{"num_hidden_layers": 9, "hidden_size": 640, "num_attention_heads": 10, "num_key_value_heads": 10, "head_dim": 64, "intermediate_size": 2560, "vocab_size": 8078, "hidden_act": "gelu", "norm": "layernorm", "norm_place": "pre", "norm_eps": 1e-05, "positions": "rope", "rope_theta": 6960.0, "rope_fraction": 0.25, "qk_norm": false, "attn_scale": 0.125, "bias": "all", "tie_word_embeddings": false, "parallel_block": true, "init": "trunc", "init_std_qkv": 0.0268, "init_std_o": 0.00631, "init_std_up": 0.0268, "init_std_down": 0.00631, "optimizer": "muon_variant", "learning_rate": 0.0112, "lr_mult_qkv": 0.4, "beta1": 0.95, "lr_head": 0.0235, "max_grad_norm": 1.0, "warmup_steps": 200, "schedule": "cos", "final_lr_fraction": 0.03, "batch_tokens": 262144, "max_seq_len": 1024, "doc_mask": true, "train_tokens": 1891000000, "max_steps": 7214, "dataset": "wikipedia_en"}
Each number is 128 + 24 x the weight over its row's rms, rounded and kept within 0 to 255. Layers, rows and columns count from 0. Numbers have three digits each. The size before them is the row's rms in percent of the matrix's.

# down: layer 3 MLP down (transposed), 2560x640, rms 0.0661, rows 2358-2387, columns 520-559
# up: layer 3 MLP up, 2560x640, rms 0.128, rows 2359-2388, columns 520-559
down2358 095:136093127142097126151135104142085144116131143127169146161152127146158157135127128141118106117096118145141151097093143126
up2359 098:114147098114088157088156112123117133145196128099145159109104144103117116130116064130121136108106103133077157154153171126
down2359 099:132120122128140142149141102144168122116108109151154127121096154162119122122105143134109089150127146108135109080102145153
up2360 102:081173137105145097153118095141093129128143144126129125150113115168115175104128116129124118129139148132089159141098170154
down2360 107:111141105155120158149093176111142180177144152110136109152098106128160143137130130181129133142122134100127153112117084122
up2361 100:096127144093098149123120131113111119132096139086137148128145114145117172136119119122189147099112129171092109131104157144
down2361 100:176158121142106149143122153109176140118130157131148161138137133119110149142137085114114143131139157123116137140153143117
up2362 099:153152135125157104166094084150154141090142129164157134129122100167187098128144139142123069129112123161110137141144158117
down2362 097:098115159139147147122168125119088113166102134117121102148139147137131160134085117103151180149139176140131122138166122156
up2363 095:156090152119137128151142067122118131123145064121108109113142115177139125113121128176153102107129119182105134123124177159
down2363 094:124114146127125143130116147149103179118118162163122179105126145102133096169113108131123096109108148151118139147133158100
up2364 105:097092106105106075181107124122166157113100122086090127115118113125110148150085138180148154088137123135099106135161165135
down2364 109:165160125130099114125100151179112118140127154157156132152147125134119107126106149150117075149087072195131152148146119112
up2365 102:124129092121171127147111168132136109101126139186117086136134112154137160147135123147134149144101130153116129143121175090
down2365 101:142150101122153123124198140134103117154132123137128141121080124128156125114133120129108129140118117103115126111137124139
up2366 099:135095128123148070117118111150166108109143110130174115089163136152180129105124128141157117148123109126174109131114111116
down2366 103:116136142134134118153179119127115166134097159136133175117105109148119121138139124146159102105133101127089127162108124152
up2367 105:145124104128098151115146134123107182138130148109164150103147094119117128126084087122154144108142150136127143133158109072
down2367 108:145147130119114090155134149166092133163122131114101144155146124090158104111152133140135108111135115124131095140133111191
up2368 103:131088149084104144139111083137134157107116151155168102134080147167070134156134132114113117134105099191095129139169090155
down2368 105:105141166203171139117120154097119169103119144157109160133134087089122090131104148146111133091101175109122101144119167114
up2369 105:143104145106141094097087111102113105083117163134129133150131168104145195116130123141133091170113107143129145114123091122
down2369 109:111151087147154134157116161181100113150095100173139103139146142137126140109121108119129099089126150155126089120125076132
up2370 098:124099148138108101155139151094111099101156113116116112146127164154164140163105093120151116154151113118117144154146072139
down2370 095:145123110087146127095128181147119152098106147120138120129164146128116137098166155160116137135175101158148090119167134113
up2371 104:141172193105150157127123162121150151076118123109151120160132159142131138124149137127098147108125145071124125111148126137
down2371 100:135124090154135076146107109142111124180132132124102135177148090145119123163127122116146130144139125170146130120125135120
up2372 094:101087172115138148100081103164097072111174119099165139189139162122155115114126101156109148140135150118121111121107098115
down2372 095:155115158117123133159127118118110167138129118148136121101124131154132141146109155116147125112098132170126102142158106155
up2373 110:114147121107076118109181137153138165147141092134182082094099081134126159108161104129180141136148118189133114116098110129
down2373 112:125079123085155145103111075140153087108129121152115107108106124103060123117147154098134127112137132108142136148180111134
up2374 100:155177162138080162116093114125144131130160120143165131070166164117148135142150157136127113127161111122095130118130144085
down2374 099:127084124100126104101107137118098131110091171122094151142140118164136145149146157110138149119128164175113162102174125102
up2375 097:149143100124111112095169169140147130124130099123132134117131128146136141131121115109105131119154115170140132130116133146
down2375 095:116145151112126126115119097161122085094148104144130146172174132135134119119122124165138120135110089132123154125112139095
up2376 098:148147141138117129092121132092096158145110095091157088176124107096173146161172114110138088164103119110166138162182160152
down2376 101:116129164131171172148149132142139103131163144135135113116112152157165127109140150120139134145137160121144111082118111089
up2377 101:146130093113154112137140131105128119133170132113113125127145158112170095084166101144108118154169117141092118045160147169
down2377 107:142119089145121131155114138114159142124101132126146122174138112074120137118087181104133123096138146143104131145115129101
up2378 103:115119127116116100119125117127133096131067058146152093122137112104146097139140096133149125054138103130173142190115137096
down2378 102:185119123173146156157149155122120160076152150082113086108149096178131089133148144141167118142136156119123083132118135164
up2379 101:098133114065089173122076140145144117101129139159152103134122135131177096166111135113130190134120115134125138086124143148
down2379 112:118099119129128129108141133122105125184139149109126108110178082156150119111096109132132110138150157072123071131094115123
up2380 102:130134111105099125133141074158135156136141097142098172163170154187170134141107103133151142125136130093072103154109135172
down2380 102:094147142134175170167136116115117155116105135097111087140095110075126096108105143117095140148140110132123130070140103122
up2381 096:140147121136103116127140147126164121158109166147101150101109120129154126158103166102173117144155111114137141150093124140
down2381 102:138142140122168115147090099098121115142163184139135147130139124123135105117151122135107110098123083102072142114101146084
up2382 095:134091136141117137128134146128124113127098097155082128172142137136098137132126087125142095143163123121082143141110128127
down2382 101:137151142094098141104153130133119106115135116076125102117116106135121138138122101138108134116104125104106170113108118122
up2383 096:115135125129124141141168129107115114121127133146122102131125093148115180121134095159095102134145140123146131152095118137
down2383 098:120120125130128138092134116107106126136113130134140075148117131140113119166123140107129122116141117108168178101166154121
up2384 097:132165115128160103123113152097078158177146128119139130150166121147100098160155172108204117153155146096148171140132150146
down2384 094:121121136131083157124094122118157124108124123080104131073090114155136150093156098118127144106129131135107108122128150134
up2385 100:130133052099117145112097112155122137188140187098191161128121168128132132112160085140119118140109093091131105090121198130
down2385 099:168132166151153104166125091140153129095143090179131135152171088129103097134133148110150162090107151101121131125123096114
up2386 097:137112129134137074135142122133158139144146176173058108108127104139098134088175148082130146108106141133121136185137140136
down2386 092:111121136131153150159101147128128089142082116114159137114134103113107123134109084146119096128141098138105165096132136122
up2387 095:143140082114139136116113164165110072149145146121157076167142120108146096134120099141127136134128129118116111125083117163
down2387 097:091123150115133109145126101119140120161089140148101118101095174113132122136117106122112098124138129122141130179106146095
up2388 091:097170117144146126108154115158150132113121128148114105154137156156160097167110100123146130125144122100105164088119120153